From a checkpoint of a small transformer trained on Wikipedia.
Size: 12 layers, width 896, MLP 3584 squared ReLU, vocabulary 32768, 174M parameters.
Architecture: LayerNorm before each block, rotary positions, no biases in attention or MLP, capped logits.
Training: 1035M tokens, 7897 steps.
Each number is 200 + 40 x the weight over its row's rms, rounded and kept within 0 to 999. Layers, rows and columns count from 0. The size before them is the row's rms in percent of the matrix's.

# down: layer 2 MLP down (transposed), 3584x896, rms 0.0314, rows 2408-2460, columns 0-63
# up: layer 2 MLP up, 3584x896, rms 0.0651, rows 2409-2460, columns 0-63
down2408,103,167,177,206,229,197,184,227,169,266,150,252,150,207,181,175,199,201,247,243,163,87,167,298,222,239,278,217,249,220,102,195,172,252,195,205,192,180,253,185,207,289,212,205,214,210,240,225,197,201,257,164,175,188,116,216,179,239,168,110,159,225,123,136,160
up2409,096,204,226,263,214,235,209,198,259,192,150,231,130,214,192,225,218,241,96,222,211,211,233,207,143,198,207,187,220,238,217,244,151,289,223,233,225,202,231,214,218,215,251,200,112,171,106,193,118,193,170,200,211,230,246,190,191,137,126,177,205,279,238,197,211
down2409,101,234,165,166,222,210,207,244,184,213,197,188,180,242,244,225,276,223,188,192,226,169,197,171,115,200,217,225,229,279,199,143,248,190,222,179,256,132,258,213,136,244,220,144,220,186,207,181,210,183,203,166,239,205,125,128,224,179,247,214,295,223,211,249,199
up2410,105,187,177,148,178,223,261,196,166,199,182,229,215,175,149,164,126,211,180,206,200,230,170,157,199,240,195,144,76,157,286,115,180,283,189,212,161,232,148,238,236,158,182,165,159,178,207,246,202,190,220,149,256,161,160,227,184,239,131,201,209,172,199,159,263
down2410,102,204,248,226,191,250,125,198,129,180,125,170,155,175,214,172,198,186,286,177,222,205,219,206,265,206,249,224,180,204,176,148,192,189,132,211,190,142,170,166,204,237,200,240,164,191,199,211,145,217,107,199,207,163,183,199,213,174,259,141,172,162,252,205,174
up2411,095,261,244,191,151,152,241,218,185,170,213,239,239,265,190,230,175,170,207,223,200,202,133,129,136,217,218,125,267,163,197,188,194,94,135,171,245,273,138,251,268,217,181,211,209,247,211,266,236,179,213,143,251,180,98,134,170,163,144,180,172,240,92,157,152
down2411,098,154,232,185,203,194,189,196,227,216,206,238,262,141,198,196,176,176,224,157,154,170,232,120,305,216,165,171,210,184,193,195,256,181,233,182,162,172,151,218,259,271,194,199,216,249,249,235,205,187,160,197,257,201,179,255,213,204,159,252,192,157,262,281,158
up2412,099,171,198,224,244,133,230,181,170,248,185,264,264,223,176,179,144,196,166,195,226,217,237,235,218,220,266,274,226,165,156,219,125,208,240,210,249,200,224,250,156,175,174,301,237,217,272,170,197,255,187,164,227,169,217,203,139,167,228,186,230,156,162,213,189
down2412,097,244,175,210,194,204,182,236,216,212,237,173,108,273,212,236,182,216,227,204,131,152,188,198,202,241,303,165,197,187,237,288,166,265,243,226,245,195,167,171,171,168,147,190,234,226,174,209,152,235,226,226,230,225,189,240,176,153,196,191,141,215,196,275,207
up2413,099,202,117,213,145,223,165,195,215,180,165,218,194,215,194,149,248,217,219,185,239,197,203,175,135,275,217,190,242,226,212,158,183,158,236,179,196,180,174,241,233,183,138,216,141,299,188,138,220,194,106,240,158,180,203,158,175,242,206,206,189,170,265,277,222
down2413,101,162,220,245,322,208,226,238,202,186,242,159,176,264,238,177,194,174,258,203,246,281,212,202,127,177,234,207,198,324,199,203,174,155,237,140,188,247,215,148,182,252,225,198,236,247,126,189,195,188,202,209,207,128,245,171,154,204,242,223,153,209,180,186,134
up2414,097,205,161,249,268,201,221,166,194,198,178,193,176,201,192,141,188,201,155,226,207,174,192,197,229,168,142,218,189,229,220,196,213,264,246,203,155,172,200,148,242,194,149,174,268,222,192,222,176,166,163,143,201,174,237,164,174,182,246,319,174,214,244,192,246
down2414,102,194,232,209,203,265,271,198,184,241,266,199,148,170,175,174,125,170,205,224,201,104,199,199,175,111,175,262,205,175,185,229,239,226,209,240,228,240,135,157,277,262,179,164,200,260,273,140,244,148,167,206,193,186,226,176,194,220,192,191,145,171,265,173,194
up2415,099,126,189,167,253,207,221,200,147,262,188,218,185,193,191,286,212,218,142,210,221,263,226,261,191,229,227,216,191,185,165,299,188,263,235,211,162,256,216,178,199,172,188,208,256,262,193,156,227,115,181,253,260,218,189,218,142,196,227,214,158,216,178,195,216
down2415,097,205,206,224,281,178,176,169,156,269,203,194,136,184,187,205,195,223,126,209,155,195,198,226,154,233,140,163,221,157,184,202,213,184,146,152,168,212,233,215,176,234,241,271,172,253,176,206,183,226,166,178,232,188,200,134,265,201,210,214,213,177,224,272,225
up2416,103,203,188,183,181,185,160,214,249,209,262,207,140,221,214,223,189,235,234,152,184,222,209,199,219,186,230,200,188,316,207,149,200,256,125,205,184,225,249,171,132,235,234,169,202,154,146,150,202,200,274,183,216,182,235,191,142,196,190,194,178,179,179,148,176
down2416,099,231,242,224,211,206,199,223,178,222,231,195,246,229,153,207,185,149,234,211,224,127,207,190,270,195,199,162,205,134,231,197,139,120,233,236,261,155,233,218,150,189,252,198,173,141,178,238,191,242,243,233,147,210,140,187,264,201,205,189,265,157,241,191,190
up2417,105,158,242,226,255,158,179,234,224,283,251,211,133,217,153,168,238,200,241,289,169,237,188,215,214,210,197,135,164,127,211,215,152,168,205,265,179,201,181,216,219,176,173,156,221,159,216,237,192,224,267,149,261,194,179,230,228,222,181,185,210,165,198,249,212
down2417,106,181,157,233,160,222,178,196,210,178,187,187,143,303,189,156,254,242,144,188,181,202,157,227,230,243,245,191,302,172,210,214,248,107,193,165,234,207,194,194,112,216,227,173,190,179,179,152,143,231,238,230,180,118,179,164,227,295,225,230,204,236,149,307,182
up2418,094,165,207,172,217,220,108,237,74,191,197,250,220,243,202,257,203,229,221,164,206,219,182,157,204,221,257,188,204,184,239,119,158,247,229,236,202,234,181,199,198,237,179,239,158,201,256,282,142,232,139,224,208,251,227,234,235,290,191,185,154,273,205,204,196
down2418,102,211,144,241,151,210,264,284,230,130,207,232,208,165,255,172,234,268,149,228,150,214,218,257,194,110,174,103,220,151,152,217,189,181,160,246,275,258,183,220,229,271,228,269,212,147,184,176,238,206,165,185,226,175,142,180,235,227,158,226,175,211,187,216,227
up2419,099,202,148,178,205,178,181,202,192,164,151,199,224,227,241,209,217,237,167,138,194,216,170,165,173,110,174,235,177,166,191,200,289,197,248,258,140,233,189,201,193,270,158,173,152,165,218,204,257,197,222,168,146,194,166,206,173,164,229,170,142,206,198,183,280
down2419,097,207,246,166,181,263,239,254,221,214,173,182,235,240,198,134,276,151,253,230,189,208,248,259,164,171,185,220,157,206,170,124,227,208,170,176,194,207,224,232,195,199,233,164,190,227,233,236,207,253,175,197,134,200,265,209,278,256,175,228,194,163,198,159,118
up2420,103,253,229,205,191,188,197,210,203,250,106,181,226,179,218,259,234,160,214,173,133,155,206,132,155,193,267,174,145,257,204,189,99,208,204,209,201,170,142,184,232,196,219,220,197,272,183,200,194,199,165,134,284,196,247,242,242,148,159,206,113,212,236,185,137
down2420,104,187,224,164,151,304,231,164,198,187,146,222,171,234,179,233,264,183,185,110,187,147,182,189,154,136,244,260,220,190,186,184,160,141,223,249,182,160,160,177,148,252,220,270,226,183,185,211,197,235,175,185,254,219,252,145,112,205,201,173,230,203,204,213,197
up2421,103,171,173,234,275,272,200,196,187,234,105,275,202,216,204,107,220,190,225,199,205,157,210,179,227,157,194,266,171,217,119,213,223,219,197,227,256,156,226,197,212,234,233,189,240,156,163,209,166,266,191,193,228,253,170,167,132,234,203,194,125,261,167,194,188
down2421,102,157,198,207,215,192,189,248,150,188,206,249,197,241,227,210,227,238,244,148,226,237,192,256,182,206,181,196,144,165,250,191,226,220,193,140,180,210,227,157,182,161,216,243,216,101,164,165,194,175,234,242,240,179,248,250,150,142,244,213,216,113,209,201,206
up2422,105,181,124,204,231,143,183,286,186,148,213,162,209,241,202,306,201,205,151,179,164,139,126,148,231,158,134,174,182,219,142,247,173,191,189,246,112,256,227,162,198,202,185,182,216,162,210,237,197,230,227,216,199,227,232,265,150,177,230,169,253,204,214,247,184
down2422,107,234,192,206,280,209,222,198,192,195,226,208,274,163,146,213,199,160,176,192,208,168,210,251,174,140,176,172,162,248,149,182,209,210,175,237,175,151,192,186,181,147,201,224,197,143,148,262,227,159,236,211,164,261,160,149,194,177,155,234,182,224,280,191,159
up2423,098,213,200,159,207,223,167,210,264,288,210,182,256,211,233,196,163,174,217,218,134,156,245,280,226,197,286,212,220,215,249,201,219,178,189,217,183,161,170,162,188,233,171,246,214,164,167,142,159,264,211,188,230,194,227,206,149,210,174,148,210,196,165,170,184
down2423,101,159,150,107,157,211,136,255,197,218,169,204,157,131,220,106,236,201,229,228,241,206,128,244,237,243,190,123,182,303,176,199,224,212,196,181,205,202,205,245,247,227,221,196,136,160,221,252,237,192,242,200,230,153,156,209,154,222,217,196,213,196,268,197,248
up2424,101,189,215,241,169,133,246,228,154,125,193,210,128,286,122,226,189,209,233,219,218,230,201,163,208,184,203,207,276,177,140,217,283,277,205,171,144,226,125,160,215,215,181,243,225,249,126,109,212,215,178,174,165,190,227,196,199,163,135,138,166,172,219,280,196
down2424,103,252,233,131,164,166,275,216,163,143,226,131,198,138,190,171,123,280,250,130,135,191,238,229,219,214,221,205,151,190,194,306,130,155,204,214,196,222,285,182,239,195,255,224,195,304,232,219,261,254,275,269,220,220,196,223,159,197,139,185,205,193,160,178,161
up2425,101,162,212,222,222,130,202,173,150,197,133,173,208,194,162,218,235,205,223,190,250,263,222,246,167,198,173,237,229,315,163,225,226,193,165,211,168,174,190,241,199,193,211,210,219,206,180,198,191,212,181,183,173,231,270,177,139,132,270,189,211,143,238,208,189
down2425,104,173,230,205,314,209,163,207,212,202,179,247,225,215,231,192,242,273,158,181,176,245,171,157,211,207,187,158,150,205,132,181,188,260,171,155,199,186,224,191,124,214,281,245,202,126,222,197,199,160,213,224,195,202,242,147,212,259,260,243,231,288,155,248,155
up2426,102,188,248,131,216,211,268,151,226,213,226,235,260,260,150,185,241,196,185,206,193,243,212,208,231,268,252,253,252,150,222,233,202,205,221,181,181,128,218,179,288,94,191,249,223,145,226,243,193,177,186,210,262,227,150,225,153,162,208,200,242,188,199,155,258
down2426,100,186,199,278,259,225,235,185,226,219,285,202,234,275,197,225,242,226,209,151,139,175,257,167,185,206,250,148,89,208,175,190,197,235,243,176,180,175,226,121,194,211,178,204,151,233,226,269,173,177,234,233,175,217,208,252,182,229,253,183,257,189,168,143,217
up2427,098,180,242,149,214,239,218,157,194,176,200,250,189,141,162,180,192,137,155,256,179,256,183,231,115,222,187,229,190,270,103,192,209,230,169,189,176,134,253,192,212,162,194,156,262,226,178,199,191,177,312,189,171,177,162,205,210,247,160,189,218,173,249,99,288
down2427,104,191,147,197,221,192,224,145,260,228,214,197,242,230,235,238,203,181,267,176,173,172,159,199,233,233,189,208,239,199,180,141,170,114,174,223,153,249,176,210,238,160,154,234,162,271,168,222,254,184,191,218,170,166,179,170,175,214,220,285,258,175,156,243,186
up2428,103,220,223,206,185,199,211,206,204,178,250,197,255,179,175,176,158,230,184,267,208,183,300,270,178,280,213,241,217,204,229,209,172,201,183,264,222,213,261,210,167,257,163,189,101,233,183,207,226,261,187,170,138,231,221,160,170,239,233,176,185,92,263,201,210
down2428,102,161,224,233,205,240,160,237,187,197,217,202,294,172,262,143,181,128,214,229,242,269,154,225,213,171,182,150,243,243,242,181,186,213,200,234,150,155,248,158,175,220,198,116,293,172,208,162,107,211,293,224,137,196,211,246,203,224,213,222,182,99,191,168,199
up2429,097,173,204,169,201,209,209,269,159,207,207,184,223,169,205,229,209,212,211,178,156,178,237,206,178,143,202,237,238,208,235,218,289,230,255,185,201,235,193,189,237,227,238,254,257,199,231,178,229,274,134,151,248,169,96,181,162,253,235,287,178,203,173,218,252
down2429,098,103,212,211,216,129,136,162,188,253,199,206,190,176,218,281,153,252,199,156,251,173,210,198,266,282,185,183,289,213,254,178,254,146,177,156,233,182,284,238,161,178,181,113,166,256,223,161,225,243,147,208,163,169,263,229,233,189,242,208,253,213,252,136,204
up2430,096,224,195,151,188,220,252,189,246,202,315,126,212,182,201,194,210,232,237,123,210,192,194,182,178,157,176,155,208,265,210,183,221,193,286,237,137,224,152,254,164,200,167,235,253,210,184,179,176,212,217,130,249,143,222,80,154,120,275,148,146,226,251,198,160
down2430,102,215,258,179,210,209,231,204,173,251,257,106,239,161,187,189,219,152,188,171,208,201,169,211,183,245,139,155,223,211,249,225,169,290,186,161,151,216,193,224,236,205,200,205,244,175,209,186,211,138,186,196,155,225,180,138,194,160,198,257,183,228,192,234,269
up2431,102,142,254,175,267,142,183,205,224,198,197,209,144,171,210,223,135,165,188,243,287,301,212,122,174,214,271,216,271,205,218,209,207,122,278,243,192,164,173,258,181,205,204,165,237,204,224,181,211,148,244,226,247,187,116,223,174,216,199,209,208,173,223,213,292
down2431,103,216,193,214,225,195,209,201,116,203,161,231,259,153,209,181,183,215,175,277,188,151,206,166,290,244,251,211,173,206,139,206,230,206,258,174,137,223,168,261,223,239,223,153,230,229,186,199,131,272,222,161,188,172,222,188,202,177,168,201,191,173,169,160,226
up2432,110,171,222,138,210,161,303,222,215,208,230,162,241,175,176,163,249,246,261,180,158,152,172,177,131,190,174,169,150,121,214,253,178,214,258,165,216,240,177,159,198,111,254,183,145,156,169,220,227,181,200,245,220,223,167,171,264,172,154,125,197,171,168,165,206
down2432,101,123,187,203,157,248,292,199,154,151,217,300,300,177,211,203,268,196,224,144,158,188,201,171,181,160,156,218,176,153,253,207,186,157,175,202,209,240,184,123,179,286,202,276,66,227,157,244,169,206,165,231,204,232,174,178,187,210,182,180,201,320,131,258,237
up2433,101,245,107,145,234,162,227,193,170,205,281,154,241,237,211,213,205,220,239,160,211,218,197,228,208,194,178,228,122,204,124,197,238,193,219,248,163,219,226,98,142,178,204,272,248,207,284,201,152,183,237,275,235,155,236,133,119,204,176,138,163,211,206,230,225
down2433,103,236,222,153,224,205,170,188,186,270,177,254,177,172,188,236,223,204,237,197,148,184,197,126,162,219,210,224,191,206,200,230,265,141,202,297,215,208,212,168,195,153,182,122,149,159,224,249,210,169,194,150,205,200,225,181,153,178,247,196,227,149,280,207,233
up2434,102,190,197,207,189,213,138,218,86,200,231,166,209,215,165,99,176,222,258,184,136,214,207,227,175,192,179,116,191,305,131,205,129,231,164,133,157,214,230,177,253,229,235,214,206,114,202,225,208,219,268,122,230,189,168,174,242,182,247,167,202,193,195,150,174
down2434,100,168,261,164,202,188,179,208,197,198,153,156,167,212,251,216,167,171,225,191,188,183,271,169,265,228,177,252,166,217,187,264,292,175,228,147,255,210,132,179,190,166,202,136,175,174,211,256,214,138,236,148,230,181,293,209,260,140,220,160,235,249,119,255,90
up2435,098,179,147,182,231,146,248,221,193,260,222,218,163,262,149,179,125,233,184,246,235,277,314,204,185,211,246,143,157,213,254,162,212,209,209,154,211,170,264,189,252,171,76,156,166,219,200,170,220,173,217,230,228,245,120,207,171,210,262,210,117,142,190,259,177
down2435,100,187,195,211,142,227,228,242,190,210,201,159,214,194,254,149,240,199,173,218,90,208,185,194,256,209,172,265,173,273,134,264,100,181,238,292,228,221,195,179,307,197,241,183,252,202,102,219,201,240,134,194,115,182,273,270,173,201,184,207,174,212,220,236,175
up2436,096,202,214,127,133,175,213,240,151,239,100,208,151,154,202,242,167,195,221,194,240,203,177,103,190,132,260,169,226,180,202,202,254,241,165,285,137,188,178,218,231,184,246,219,223,164,187,226,171,131,212,202,174,205,141,224,270,213,206,207,170,174,180,190,235
down2436,098,241,209,238,221,231,191,234,229,232,192,199,247,197,186,212,246,262,150,214,122,114,134,177,177,215,246,183,208,261,183,229,222,255,270,161,217,154,194,186,215,217,219,276,167,186,306,233,272,269,191,201,111,173,189,122,173,144,156,192,138,198,174,208,160
up2437,103,167,197,188,197,195,212,251,139,251,207,206,149,175,248,244,208,132,248,159,216,194,189,184,274,165,172,180,229,162,268,231,227,206,196,143,280,248,194,201,162,174,232,259,223,195,195,128,191,237,198,191,271,245,189,152,120,273,170,196,194,171,154,238,262
down2437,100,190,217,180,108,186,155,270,165,201,178,277,208,108,132,228,174,167,155,250,228,197,230,197,276,199,172,172,150,223,188,175,153,244,134,201,179,243,194,180,212,123,232,294,204,212,220,187,178,223,201,201,206,210,205,228,207,194,183,187,162,179,276,228,230
up2438,099,160,241,200,233,204,277,243,115,191,190,206,168,215,76,210,222,187,251,168,180,158,243,173,155,216,260,178,188,194,270,205,155,207,137,180,149,175,259,206,170,165,177,175,139,216,221,104,174,204,228,173,223,269,159,238,187,250,235,243,168,104,184,208,213
down2438,102,151,103,268,235,205,244,225,135,170,139,194,115,185,144,189,150,169,270,239,249,243,289,183,180,233,238,242,177,150,218,240,201,159,233,172,284,158,214,231,184,156,111,157,190,180,150,225,222,191,238,214,151,155,227,180,166,173,140,228,130,162,154,221,194
up2439,092,180,146,223,207,155,175,245,210,150,168,186,211,204,198,246,223,219,184,167,221,186,274,114,160,250,207,260,207,158,202,208,216,171,244,206,161,156,166,202,195,191,208,204,247,180,207,186,168,214,167,160,223,183,222,191,191,205,217,205,222,123,154,171,214
down2439,093,225,176,247,205,195,203,218,207,293,232,197,212,215,199,240,249,181,267,206,231,118,158,181,120,194,159,142,225,236,189,194,214,212,130,169,211,185,180,243,250,236,238,194,183,210,186,219,233,170,211,272,240,166,169,193,209,293,107,227,168,206,198,236,153
up2440,092,210,167,173,150,215,106,220,177,220,200,223,151,144,242,190,188,277,186,242,290,238,127,280,124,246,243,197,146,294,220,177,134,192,145,210,193,239,191,184,179,198,135,222,235,204,256,176,161,230,228,181,225,180,162,223,219,211,290,142,204,233,200,189,276
down2440,097,220,213,159,206,264,218,193,205,174,229,217,165,180,141,138,196,226,208,153,218,191,243,179,181,178,175,238,210,241,169,173,214,257,188,227,216,264,137,201,205,248,158,205,144,159,201,244,226,152,174,185,194,213,231,235,248,247,209,260,283,180,226,201,188
up2441,106,218,227,221,190,185,149,192,210,166,188,256,283,164,209,247,208,189,201,128,141,179,213,145,197,260,188,160,177,237,232,201,242,237,187,180,221,232,196,180,225,225,194,131,192,182,213,260,182,233,234,167,176,191,227,235,192,195,174,204,213,142,139,283,159
down2441,100,172,227,215,209,220,149,166,226,166,156,211,215,231,184,217,236,148,139,144,177,149,231,143,228,198,172,180,241,207,240,154,267,187,249,207,242,210,258,174,215,248,199,209,259,205,223,257,189,248,177,132,165,174,221,178,205,156,142,169,204,227,166,231,190
up2442,101,259,174,272,185,167,140,171,179,123,154,219,233,193,249,162,171,243,206,157,189,267,188,149,153,189,203,278,239,193,201,221,222,249,128,264,218,157,253,150,169,210,217,227,204,228,262,189,189,195,285,151,233,190,189,315,206,172,197,197,248,193,194,233,196
down2442,101,228,174,208,189,184,246,173,256,221,153,175,191,142,229,209,223,171,243,152,188,253,233,210,189,197,158,177,196,198,245,225,200,83,151,150,245,203,165,138,193,192,182,228,179,192,171,242,192,193,152,173,201,199,293,120,191,203,237,195,174,148,196,229,205
up2443,098,278,205,218,149,189,97,190,185,234,192,133,199,120,191,196,280,224,215,206,250,232,208,180,182,249,164,279,204,174,243,132,163,224,273,246,300,197,166,241,156,134,199,154,153,243,228,225,182,114,219,185,165,235,192,159,164,137,273,200,249,186,224,178,120
down2443,100,231,220,185,242,150,142,186,207,245,146,223,191,181,240,236,162,210,269,208,228,255,285,182,157,198,210,203,225,145,223,241,253,195,161,191,225,256,166,216,155,194,183,219,216,213,240,218,58,176,205,234,231,241,208,212,206,230,216,230,239,161,257,183,153
up2444,094,168,236,190,130,168,269,175,178,262,257,175,148,191,161,219,160,216,234,115,205,208,200,168,170,220,173,242,122,204,186,221,262,190,235,186,205,146,192,256,142,248,162,189,144,133,248,311,228,212,288,159,182,114,127,218,170,234,214,196,217,181,219,208,217
down2444,099,198,189,172,207,243,224,211,187,178,214,158,219,208,269,240,204,188,173,205,223,169,228,266,127,194,234,154,167,199,192,163,198,195,223,227,237,191,228,153,212,129,164,164,227,183,238,150,230,129,179,231,198,156,227,167,185,250,274,210,281,235,189,156,162
up2445,095,157,217,256,243,256,212,216,189,228,167,240,163,263,196,169,165,177,194,206,288,174,181,213,151,254,225,225,238,157,190,202,234,189,213,120,187,181,201,252,94,156,160,263,195,179,165,241,199,255,207,150,213,196,224,256,180,167,270,238,210,217,212,191,184
down2445,096,134,251,192,197,236,237,189,145,189,127,210,127,182,201,212,266,174,182,198,200,189,191,193,205,261,187,134,257,164,154,215,123,201,192,159,193,236,270,234,202,222,214,253,151,208,196,169,196,249,197,108,160,218,164,200,265,180,255,211,138,277,157,224,197
up2446,104,197,179,233,205,242,215,159,183,228,206,238,225,216,207,237,107,265,210,234,181,183,155,193,220,169,204,221,217,186,214,188,186,145,218,220,297,250,117,268,179,167,174,207,220,152,210,172,151,178,164,172,234,233,172,180,125,184,176,173,128,205,180,263,200
down2446,104,228,247,242,202,195,207,219,299,246,286,244,271,140,189,209,234,161,193,177,202,154,192,196,198,193,125,221,216,200,175,152,251,223,193,195,230,224,241,172,263,234,268,182,161,138,238,163,177,245,234,188,245,289,199,247,235,238,155,233,156,109,173,195,277
up2447,101,277,173,167,168,180,201,171,227,228,118,155,235,257,144,199,186,203,241,172,177,235,172,223,194,265,212,152,206,162,293,147,178,206,138,165,205,182,221,166,156,157,219,214,232,225,202,230,282,234,214,171,182,196,292,185,197,198,105,178,180,202,197,225,190
down2447,096,218,187,217,245,194,182,167,208,175,149,195,198,218,255,236,186,137,225,264,191,227,248,214,146,205,272,194,196,167,182,182,227,247,290,208,170,153,196,193,252,204,219,221,184,167,246,174,212,216,193,216,144,234,223,200,291,197,251,206,181,202,198,148,301
up2448,102,257,195,249,149,178,199,148,190,254,203,202,183,189,229,179,239,223,267,168,258,158,122,172,190,107,222,179,235,211,208,213,205,197,208,147,165,242,173,243,228,174,147,191,174,247,195,218,240,263,252,133,211,176,210,216,197,215,203,218,194,131,164,210,146
down2448,105,168,130,195,178,291,158,209,204,236,179,189,228,146,170,243,179,218,179,265,183,110,232,247,297,209,261,168,239,265,218,236,200,147,209,104,189,207,199,171,175,235,263,241,191,213,282,206,204,231,240,188,184,163,194,188,166,241,226,205,223,182,258,165,152
up2449,094,137,210,153,234,285,198,190,170,162,206,129,150,221,183,200,223,247,254,191,202,95,166,199,289,148,233,192,267,204,214,160,181,175,212,249,238,176,161,289,206,79,194,171,200,236,213,206,223,191,226,186,212,245,174,180,175,188,132,185,158,289,209,210,207
down2449,101,268,167,200,145,203,201,132,199,213,208,237,241,190,143,211,207,187,152,217,188,182,232,255,213,185,225,184,207,222,177,236,251,213,179,244,177,189,248,202,272,291,219,195,174,189,249,99,248,219,230,220,157,216,236,137,257,248,115,187,232,263,105,191,239
up2450,103,209,244,202,235,160,295,193,285,153,283,176,235,192,219,198,204,202,253,225,183,144,201,231,127,179,211,163,153,242,207,195,178,107,235,200,181,192,219,254,179,236,242,163,224,185,215,203,179,241,214,277,205,135,227,228,243,228,165,180,177,260,239,185,162
down2450,103,210,179,203,154,223,188,205,236,199,244,236,230,200,114,188,226,146,233,151,150,210,227,154,182,218,224,189,239,266,214,127,206,224,198,246,261,173,194,229,169,189,247,165,303,234,242,150,151,199,176,301,197,144,132,119,166,229,217,231,182,206,191,197,219
up2451,103,236,210,176,217,194,264,188,257,230,228,226,219,126,240,289,271,179,174,155,241,160,231,207,220,187,135,246,202,241,210,202,190,221,205,211,170,190,220,178,192,163,235,111,132,180,148,249,147,221,249,171,178,199,213,226,196,186,209,234,283,170,228,207,166
down2451,104,227,225,230,127,195,187,144,195,186,305,216,237,197,200,173,225,180,179,193,181,216,168,142,181,178,176,245,190,153,229,171,175,211,209,222,236,176,222,130,233,220,197,151,247,127,186,208,194,169,179,218,256,230,281,160,185,180,247,219,199,134,241,310,186
up2452,101,171,182,175,198,244,241,207,183,234,141,213,299,261,200,232,190,206,227,174,220,197,221,192,232,218,233,238,281,255,235,231,148,214,200,199,184,144,191,178,201,193,221,238,209,206,154,210,198,191,203,268,216,114,180,175,211,215,157,198,245,210,182,147,177
down2452,098,180,195,244,135,195,182,224,203,180,195,234,131,236,253,199,175,198,192,189,158,195,283,148,231,215,252,168,205,211,176,219,262,216,208,215,204,249,238,154,157,251,178,199,226,112,241,257,247,195,180,231,174,150,189,144,266,192,250,170,187,164,152,193,222
up2453,107,132,205,212,228,244,163,187,174,135,216,141,183,156,141,224,190,272,185,167,213,253,160,164,249,143,159,183,158,162,205,212,234,173,137,156,81,209,198,146,181,213,224,206,240,144,105,165,204,188,118,263,196,148,201,198,182,175,184,242,237,215,254,238,172
down2453,103,199,175,187,263,174,243,156,174,116,261,232,262,213,164,265,254,194,197,201,135,222,157,248,128,156,190,272,211,132,236,132,142,196,244,200,236,188,223,177,168,254,180,189,275,206,190,178,146,238,216,282,118,142,173,332,116,241,159,173,285,194,211,133,211
up2454,099,248,212,200,212,239,207,145,233,193,187,233,166,140,230,295,239,248,161,136,228,136,202,290,211,205,172,168,169,94,240,191,266,191,179,133,234,139,156,115,233,199,137,219,206,186,159,132,217,198,233,152,210,235,203,145,227,217,127,245,218,201,230,116,108
down2454,102,164,248,250,152,195,225,228,211,214,204,209,127,195,204,244,247,209,156,242,201,184,176,161,247,238,146,245,142,207,229,198,168,89,203,162,185,240,203,149,185,239,227,193,197,210,279,268,193,224,176,239,157,252,183,203,239,274,236,145,242,252,246,230,225
up2455,097,198,247,109,119,281,198,193,239,226,248,228,184,157,195,238,214,171,244,220,173,179,202,252,154,203,144,124,245,224,212,187,145,211,261,199,129,138,156,243,84,172,208,219,220,204,229,167,181,264,194,208,182,180,198,192,249,167,243,210,135,222,261,177,213
down2455,099,152,284,229,174,163,177,227,169,241,91,177,247,197,235,197,241,221,215,158,219,187,222,190,223,215,277,185,157,171,212,202,183,208,229,196,200,229,117,288,217,303,156,237,223,192,255,137,183,221,266,205,253,173,167,214,189,205,154,243,242,186,197,214,214
up2456,096,155,228,182,125,152,189,294,194,243,211,191,209,122,205,293,172,202,222,143,156,161,206,246,151,184,209,188,249,180,247,140,163,194,212,190,141,168,281,207,236,193,201,205,179,213,155,252,208,198,179,140,264,233,221,212,172,139,202,191,148,203,186,168,250
down2456,098,207,182,245,211,203,159,177,211,203,177,149,196,242,243,208,227,152,165,245,141,247,170,230,210,271,139,296,167,125,195,190,205,209,157,199,219,146,305,157,183,269,180,130,191,210,237,221,267,192,193,231,201,164,219,211,152,202,231,118,222,200,150,257,236
up2457,106,198,262,156,189,212,229,143,215,204,146,250,177,209,169,160,255,163,158,201,207,161,170,245,207,214,211,201,164,213,215,205,251,132,160,246,175,218,246,214,224,227,237,185,187,192,201,219,160,258,88,260,152,160,196,187,259,140,212,146,134,229,206,164,152
down2457,099,114,159,152,204,209,154,176,190,207,249,229,215,234,249,206,199,233,264,237,194,174,254,202,240,230,181,217,203,140,225,192,198,155,233,174,286,190,199,252,284,240,221,162,162,235,250,174,218,163,233,220,236,161,208,121,263,232,187,207,209,235,252,160,173
up2458,097,171,207,168,265,194,211,178,169,222,177,194,227,195,186,222,296,216,215,192,221,134,230,168,186,270,228,186,245,175,239,139,276,244,285,234,138,219,174,224,195,164,188,208,203,214,207,212,112,207,216,204,225,198,189,188,160,140,341,189,269,252,241,183,182
down2458,096,218,167,224,160,232,176,189,163,244,227,203,193,214,171,131,248,172,233,239,168,252,233,155,111,202,232,170,192,223,170,229,252,226,227,234,177,245,215,131,215,127,165,186,189,171,218,216,215,260,244,274,185,211,193,227,225,119,188,239,208,186,196,207,238
up2459,096,217,247,170,175,158,189,173,160,241,248,137,262,190,181,183,145,157,205,208,264,227,167,208,227,224,160,201,145,210,196,195,222,155,219,228,233,183,149,207,272,149,227,124,236,207,171,178,242,149,268,161,166,127,253,147,182,264,214,232,181,224,209,227,186
down2459,098,155,165,186,269,177,199,239,179,216,244,145,235,250,168,231,221,211,206,154,193,200,214,187,162,164,145,212,158,202,142,213,157,231,253,171,201,213,246,144,205,108,202,218,202,177,146,133,141,194,196,181,129,168,251,157,212,181,211,261,212,191,153,61,233
up2460,099,178,142,249,197,215,193,122,198,161,161,156,168,161,256,236,167,219,150,132,221,127,160,189,212,192,224,201,194,268,183,207,174,180,206,193,213,207,197,254,165,188,242,163,200,174,186,242,165,217,242,186,158,214,228,219,153,235,235,230,147,204,119,228,160
down2460,102,202,149,170,249,185,211,168,220,210,159,180,119,161,227,189,192,258,325,270,185,189,250,213,171,213,172,157,211,152,196,279,189,235,155,153,205,183,279,192,247,261,191,168,275,125,275,191,252,189,183,170,188,187,225,201,203,255,191,132,196,149,183,258,131